config = dict(
    num_hidden_layers=14,
    norm_eps=1e-06,
    bias='none',
)
Each number is 128 + 32 x the weight over its row's rms, rounded and kept within 0 to 255. Layers, rows and columns count from 0. The size above them is the row's rms in percent of the matrix's.

# layer 5 MLP down (transposed), 512x128, rms 0.136, rows 402-414, columns 0-127
size [145  50  41  51  52  52  47 133  32  41  42 151  59]
[[ 89 151 143 127 139  76 168 122 112 140 198 162 167  97 101  87 121 185 176  72 112 104 138 109 116 127 112 156 128 205 177 136 127 206 147 100 216  97 117 115 164  85 156 115 175 106  75 183 136 141 134 103 185 134 156  98 115 164 149 140 142  90  86 110  92 119 138 171 123 119 121 109 175 154 128 116 151 127 158  73 144 100  84  89 123 127  74 135 103 168 118 139 171 148 165 135  94 157 154 117 148 113  65 144 130  60 145 136  82 156 122 125 150 106 153 126 142 183 136 165 123 174 141  76 155 138 113 128]
 [169 101 130  90  63 162 136  80 139 148 124 194 123 157 168 143 149  89 108 160 116 128 139 126  81 143 143 179  45 103 126  90 147 159 131 116 127 121 100 126 167 140 117 113 152  81 115 188  98 147  88 148 150 161  96 135 121 127 115 149 169 184 119 140  98  82 146 115 134 158 164 148  95 146 140 137 126 131 136  95 129 101  85  98 117 120 121 135  79 112 173 144 166  98  87 117 106 113  86 150 132 199 162 106 128  32 138 103  88 114  71 120 109 135  95 121  76 107 114 142 188 112 150  53 151 179 109 208]
 [143 126 102 135 127 159 126 102 146 114 109 100 110 104 131 187 137 184 107 114 145 105  69 168 131 168  93 124  20 202 110 121 138 141 171  94 103 144 122 126 124 146 174 118 124 131 105  79 158 159 147 208 136 113 166 146  86 154 123 172 134 159 110 144 131 167 131 125 132 102 115 114 130 168  86 124  92 169 106 136 161 167 123 145 159 138 162 138  78 145  63 176 116 138 147 201  74 136 145 129 143 125 121  86 158 178 105 166 205 103 140  99 139 217  76 126 121 160  98 122 135 127 106 152 119 127 167 177]
 [141 179 140 146  86 124 148  86 103 122 153 153 123 125 130 124 135 148 112 127 165 111 129 115  94 110  95 170 165 107 150 144  87 135 116 172 115 111  89 123 128  68  91 141 160  95 136 229 151 131 192 114 141  47 163 106  70 108  89 103 112 191 126 132 122 179 128 137 118 107 174 124 126 156 130 138 124 137 152 183 135  81  88 139  91 119 104 169 113  77 129  44 155 128 106 148 128 105 118  83  97 145 120 134 111 110  98 136 105  89 190 122  68 181 176 112 132 139 203 109 100 162 169  66 120 139 138  82]
 [ 43 158  93 155  83 135 111 112 124 103 141 127 155 109 123 145 166  81 138 104  91 152 104 177 109 118 140  73 148 115 106 128  94 125 107  74 135 134  83  77 141 188 166 100 120 102  59 133 141 107 125 166 135 155 136 114 116 142  77 139  91 158  91 130 157  66 166 110 106 126 184 121  97 163 141 173 149 110 172 155  76 124 127 177  74  95 207 181 149 161  71 180 132 175 189 160 106 138 182 162 105 166 118 121 117 105  82 118 128 128 165  83 143 137 139 138 157 143 157  95 121  74 153 152 126 133 148 145]
 [152 159 141 145 129  91 158 124 139 131 103  88  54 121 153 138  37 129 136 122 177 153 119  60 106  80 196 114 118  89  76  98 139 148 105 111 103 108 126 102 125 111 162 148 119 135 150 138 178 109 108  87 131 147 125  95  94 144 197 133 170 133 136 100 187  92  92 131 106 118 112 154 166 167  97 117 130 103  92 137 115 115 149 174  51 186 163  82 152 116 142 157  86 105 127 146 111  91 117 146 191  88 123 196 147 129 183 151 164 105 151 127 190 126 123 162 142 144 122  62 123  99 111 128 102 126 164  74]
 [121 184 201 127 105 106 138 136 128 108 111 136 115  87 160 144 138  89 120 108 126 175 166 144  84 127 185 150 133 153 123 149 149  97 130 156  58 119 135  92 118  84 120  82 126 122 114  45 118 110 113  96 126 195 130 144 120 131 180 135 103 120 186 173 116  76 119 121 111 133 163  99 138  96 186 178  71 166 144 110 112 154 131  62 203 114 125  76 168 154 107  99 142 136 126 115 151 100  92 134 103 116 100 138 157 121  44 118 128 140  94 105  97 159 181 121 130 104 115 165 189 121 162  71 130 160 134 190]
 [146 101 231  88 153 115 162 100  75 118 123 147 103 150 176 125  86 148 100 112 135 104 171 146  89 128 129 128 131 161  93 230 109 146  48 139 149 102 127 112 123  56 132 113 131 132 129 149 100  94  98 152 106 144 120 158  97 151 115 167 125 168 137 167 139 172 167 119 150 121 138 140 114 126 124  93 125 205  81 129 118 125 148 130 108  49 124 100 144 141  62 140 130  69 150 163 146 154  81 145  87  76 123  83 139  75 129 108 104 102 136  91 135 122 128 146  75 130 122  88 151  64 125 132  75 112 119 161]
 [143 101 125 139 159 168 155 152 173 207 133 137 122 142  96 158 148 121  36 122 121 180 145 110  92 131  94  99  78 155 146 118 212 139 123 115 182 162  86 111 136 141 140 154 112 167 136  95 144 161 132 203 129 141 113 123 116 169  57 167 124 164 104  51 192  94 127 119 122 138 125  65 179 164 128 149 135 127 114 129 136 180 103 154  97 126 138 127 129 115 142 152  97 153  82 148 107 130 148 124 118 162 127 135 177 184 165 136 147 144 103 148 207 131 111  88  94 146  55  84 133 121 171 156 126 132 117 108]
 [ 72 132 144 135 136 122 109 107 142 121 163 117 153  82 113 119 158 190 172 144 168 157 118  57 187 151 127 116 167 123 179 100 186 109 198  75 137 122 128 174 142  95 149 144 120 154  57 100 171 156  93  87 130  86  73 142 138 168 138  90 114  90 140 138 140 119 119 181 131 147 129 108 167 161 130 101 110  29  66 102 186 155  64 140  97 193 141  77 109 159 133 139 125 145 154 162 122 155 112 111 113 113 107 116 150 127 139 170 146 122 166 105 140  91 106 121 105 114  77  91 120 162 126 134 121  83 130  87]
 [109 111 140 102  91 143 114 126 120 143 127 183 117 110 123 125 115 118 132 128 101 120 142 140 131 167 191 144 141 137 113 129 120  67 127  51 102 144 139  98 131 137 188 149  94 140  99 140 147 147  76 119 121 135 162 177 137 213 141 126 112  91 162 143 127 128 125 222 109 117 171 107 138  91 133 166 144  94 122  88 137  65 107 120 102 154 116 116 179 122 112 255 168 162 134  72 103 143 116 124 112 167  89 124  96 108 140 143 176 103 182 122 114 148 141 103 187 147  84  92 139 113 139 135  83 116 108  98]
 [120 155 102 159 141 107 145 105  87 117 167 113 111 106 110 153 139 181 108 122 105 116 170 141  81  92 130 143 155  77  47 150  58 102 127  57 143 138  84 211 106 116 118 123 107  91 116 119 129  90 133 162 159  97 110 136 171  77 149 170 117 139  99  98 140 150 126  48 141 114 141  94 149 121 132  75  99 169 112 108 147 139  72 146 169 122  81  92 152 118 156 187  89 113 127 128  53 141 143  92 123 127  89 121 141 150 135 135 112 144  98 192 138 156 132  80 106 106 152 143  96 166 185 135  83 138 200 164]
 [113 109 108 118  97  58 177 115 129 112 139 123 151 106 172 136 121 119 121 167  83 138 101 120 171 140 114 128 190 110 130 187 127 120 115 103 132 133 115 140 188 201 130  81 144 106 143 105 144 115 110 125  80  85 171  67  60 134 115 109  51 163 151 120 174 176 131 167 119  88  84 133  61 133 138 188 130 156 183  89 104 107 141 146 118 160 135  96 106 127 161 154 135 109 163  77 127  97  99 190 127 147 167  94  82 120 160 128 132  61 134 161 174 161 147  93 119 137 174 154  94 124 117  80  85 139 150 165]]
# layer 5 MLP up, 512x128, rms 0.145, rows 403-414, columns 0-127
size [ 55  49  57  52  52  56 117  46  57  47 142  61]
[[132 184 150 162 117  85  81 115  91  86 104 152 124 106  80 126 151 135 177 114 109 127  43 123 142 142 134 132 152 148 101 101 124  95 167 147 175 177 206 163 110 138 147 126 135 113 114 158 125 154 146 157  71 112 131 181 145 159 137 132 154  62 122 134 104 189  83 217 119 140 134 146 140 165 135 124  96  78  79 134 176 137  97 203 116 192 144 135 121 127 155 107 172 192 139 134 139 117 135 122 145 152 162 104 205 132 156 132 144  74 134 113 126 107 110 120 114 135 149 137 163 132  92 168 107  49 121 115]
 [152 198 118 153 165  64 127 166 111  98 132 120 105 132  94 126 122 138 152 104 141 167 107 136 136 138 131 114 108 141 126 110 106 113 164 157 155 135 169 209  98 141 130 118 178 142  88 136 124 115 118 198 127 147 149 141 185 126 143 134 132  91 111 115  60 138 132 140 118 143 141 118 143 162 122 106 121 117 118 152 212 113 109 168 111 189 107 167 181 151 213  51 179 141 178 120 146 126 181 109 188 134  92  93 194 113 101 145 112 141  98 113 146 124 173 136 117  92 159 127 147  74  76 159 162  49 126 114]
 [139 192 131 175 116  72 130 132 129  53 113 156 127  74  99 157 131 174 126 136 128 110 113  96 162 143 156 140  94 102 109  84 102 138 155 151 140 152 139 181 142 146 180 146 170 121 144 159 134 134 111 174 127 128  87 202 199 126 181 136 149  92 138 114 140 152  69 134 105 146 190 145 142 136 140 135 126 134 111 126 213 131 102 164  92 156 162 140 145 133 205  34  87 162 187 119 100 117 154  81 108 129 166 104 178 134 129 126 137 117 125 116 166 127 129 147  99 131 152 112 121 129  82 200 126  94  91  89]
 [ 93 175 130 139  90  66 133  97 137  72 165 137 124 123 114 134 170 150 147 118 130 206 128 117  97 105 135 135 118 125 116  93  92 120 154 156 131 146 148 147  94 147 118 131 195 136  92 196 171 185  76 127  63 100 138 175 153 134 150 134 128  73 124  92  66 165  77 138 122 147 197 153 139 174 121 125 136 129 130 118 176 177  72 142  70 192 126 131 119 138 109  50 123 129 135 136 129 115 164 124 158 135 150  88 178 114 113 133 124  89  83  88 144 118 108 145  57  46 134 118 121 128  97 148 127  81 123 116]
 [102 161 110 140 126  87 138 124 144  97 137 123  98 124  80 122 137 122 136  92 124  97 103 117 158 107 114 128  86 123 140  95 102 120 179 145 132 149 158 145 132 147 121 121 161 125 122 160 148 109 110 212 110 102 126 150 167 163 158 131 118  98 123 143 119 170 108 150  92 126 172 167 156 252 147 119 140 113 124 171 166 136  97 137 108 165 161 153 173 143 196  33 178 160 107 151 128  93 185 100 142  96 138 128 173 128 121 138 148  85  83 121 117 138 125 146  87 112 162  99 150 110  72 170 124  12 132  75]
 [120 193 163 147 165  87 115 137 125  61 148 123 118  88  91  79 108 203 126  99 128 128 110 108 136 143 120 100 103 133 134 112  72 122 168 137 149 129 139 158 126 121 117 139 148 122 113 178 136 173 127 183 120  88 133 178 192 129 146 114 139 105 119 137 108 208  87 138 105 172 169 116 152 165 117 120 126  69  87 125 194 144  91 205 103 141 130 174 153 137 189  52  87 135 182 136 122 114 170  82 173 114  86  63 159 114  95 140 138 119  89 114 110 142 151 156 115 147 130 147 119 122  69 139 142  65 138 125]
 [116 139 129 146  83  65  47 156 120  96 170 120 152 145 126 135 166 165 100 117 139 116 134 149 145  97 135  70 179 114  80 156 148 124 140 134 157 122 174 131  91  87 109 130 135 184 157  81 124 135  78 189 156 101 104 105 177 148 122 112 130  92 125 162  67 193  93 170 120 127 157 151 144 119 201 118 110 138 104  92 168 112 134 220 156 121 123 111 130 126 135 125  83 118 151 167 152 114 124 147 123  85 168 111 189 118 158  86 216 145 118 120  94 121  92  90 105  83 107 130 155 120  71  85 114 108 133 167]
 [139 128 135 163 117  76 128 130  93  98 118 128 111  89  75 154 125 138 168 118 123 128  65  92 192 236 156 119 123 132 107  96 114 125 160 204 119 183 136 180 130 140 134 151 167 143 127 125 146 173 115 139  90  92 120 164 212 130 126 137 142 110 155 131 119 134  86 191 174 147 137 136 112 141 179 138 141  86 109  98 192 160  75 133  94 162 142 136 144 123 189  31 129 129  94 121 151 118 129  59 144 136 128 134 165 125  77 119 135 129 138 135 106 116 130 145 119 135 119 142 141 114  85  99  71  56 134  98]
 [140 181 153 198 124  92 115 147 130  73 150 129  96 109 116 112 131 162 138 104  89 155 124 131 182 120 146 126 108 119  94 102 133 122 163 178 166 125 205 127  85 146 138 106 165 119 122 171 109 169 129 184 115 115 139 131 170 169 136 128 148  69 118 102  83 131 137 164 120 134 152 124 132 186 129  99 181  93  90 140 234 131  89 145 117 136 113 149 127 164 202  59 119 141 128  82 108 117 178 117 147 134 211  96 194 109 153 137 119 131 145 103 165 132  80 130 120 123 192  96 131 130  89 141 131  84 178 146]
 [131 154 119 172 103  95 128 145 149 109 184 125 126  95  75 153 140 118 143  64 135 131  52 113 161 131 167  87 106 117  91 163 132 135 139 143 143 125 142 146 140 121 125 119 226 105 124 159  96 175  79 125 120 133 115 133 205  74 125 111 123 125  90 112 122 176  79 135 139 168 121 180 140 206 117 108  94  81 112 131 184 149  73 175 110 141 137 157 168 170 172  60 115 162 148 106 130 136 152 125 138 143 182  99 182  89 127 152 142 111 107 102  62 104 122 140 134 132 141 180 154 105  84  98 129  59 126 135]
 [ 98 160 124 157  91 125 125 149 200 140 163 115 129 135  96 143 131 151 164 134 179  91 190  71 129 159 118 126 160  23 187  99 117 123 112 157 160 118 110 143 112 130 145 112 118 118  99 225 150 154 133 175  93 128 127 122 125 134 140 154 147 150 103  71 118 125 126 134 106 121 105 110 134 144 126 110 121 127  54 146 172 112  63 151  64 120 117  75 178 102 177 118 124 113 142 175 142 104 203  96 153 154 102 114 146 123 209  68 162 159  95 116 149 153 118 165 107 114 124  72 130 135 158 149  90 120 143 105]
 [130 193 135 143 119 120 136 161 105 107 135 109  97 115  76 129 148 137 124  80 168 138 130 108 130 134 144 134 121  85  92 137 117 154 137 158 129 165 155 160 134 125 105 155 182 126 110 126 130 153 138 160 112 133  50 184 167  94 156 139 131  95 141 109 123 149  78 159 111 132 166 194 170 174  95 121 133  81 128 189 255 146  91 140  97 142 144 139 179 150 168  79 137 162 134 130 104 115 191 102 165 135 115  42 171 113 117 132 144 131 136 128 154 143 127 157 108 120 112 118 152  48  64 148 109  69 123 159]]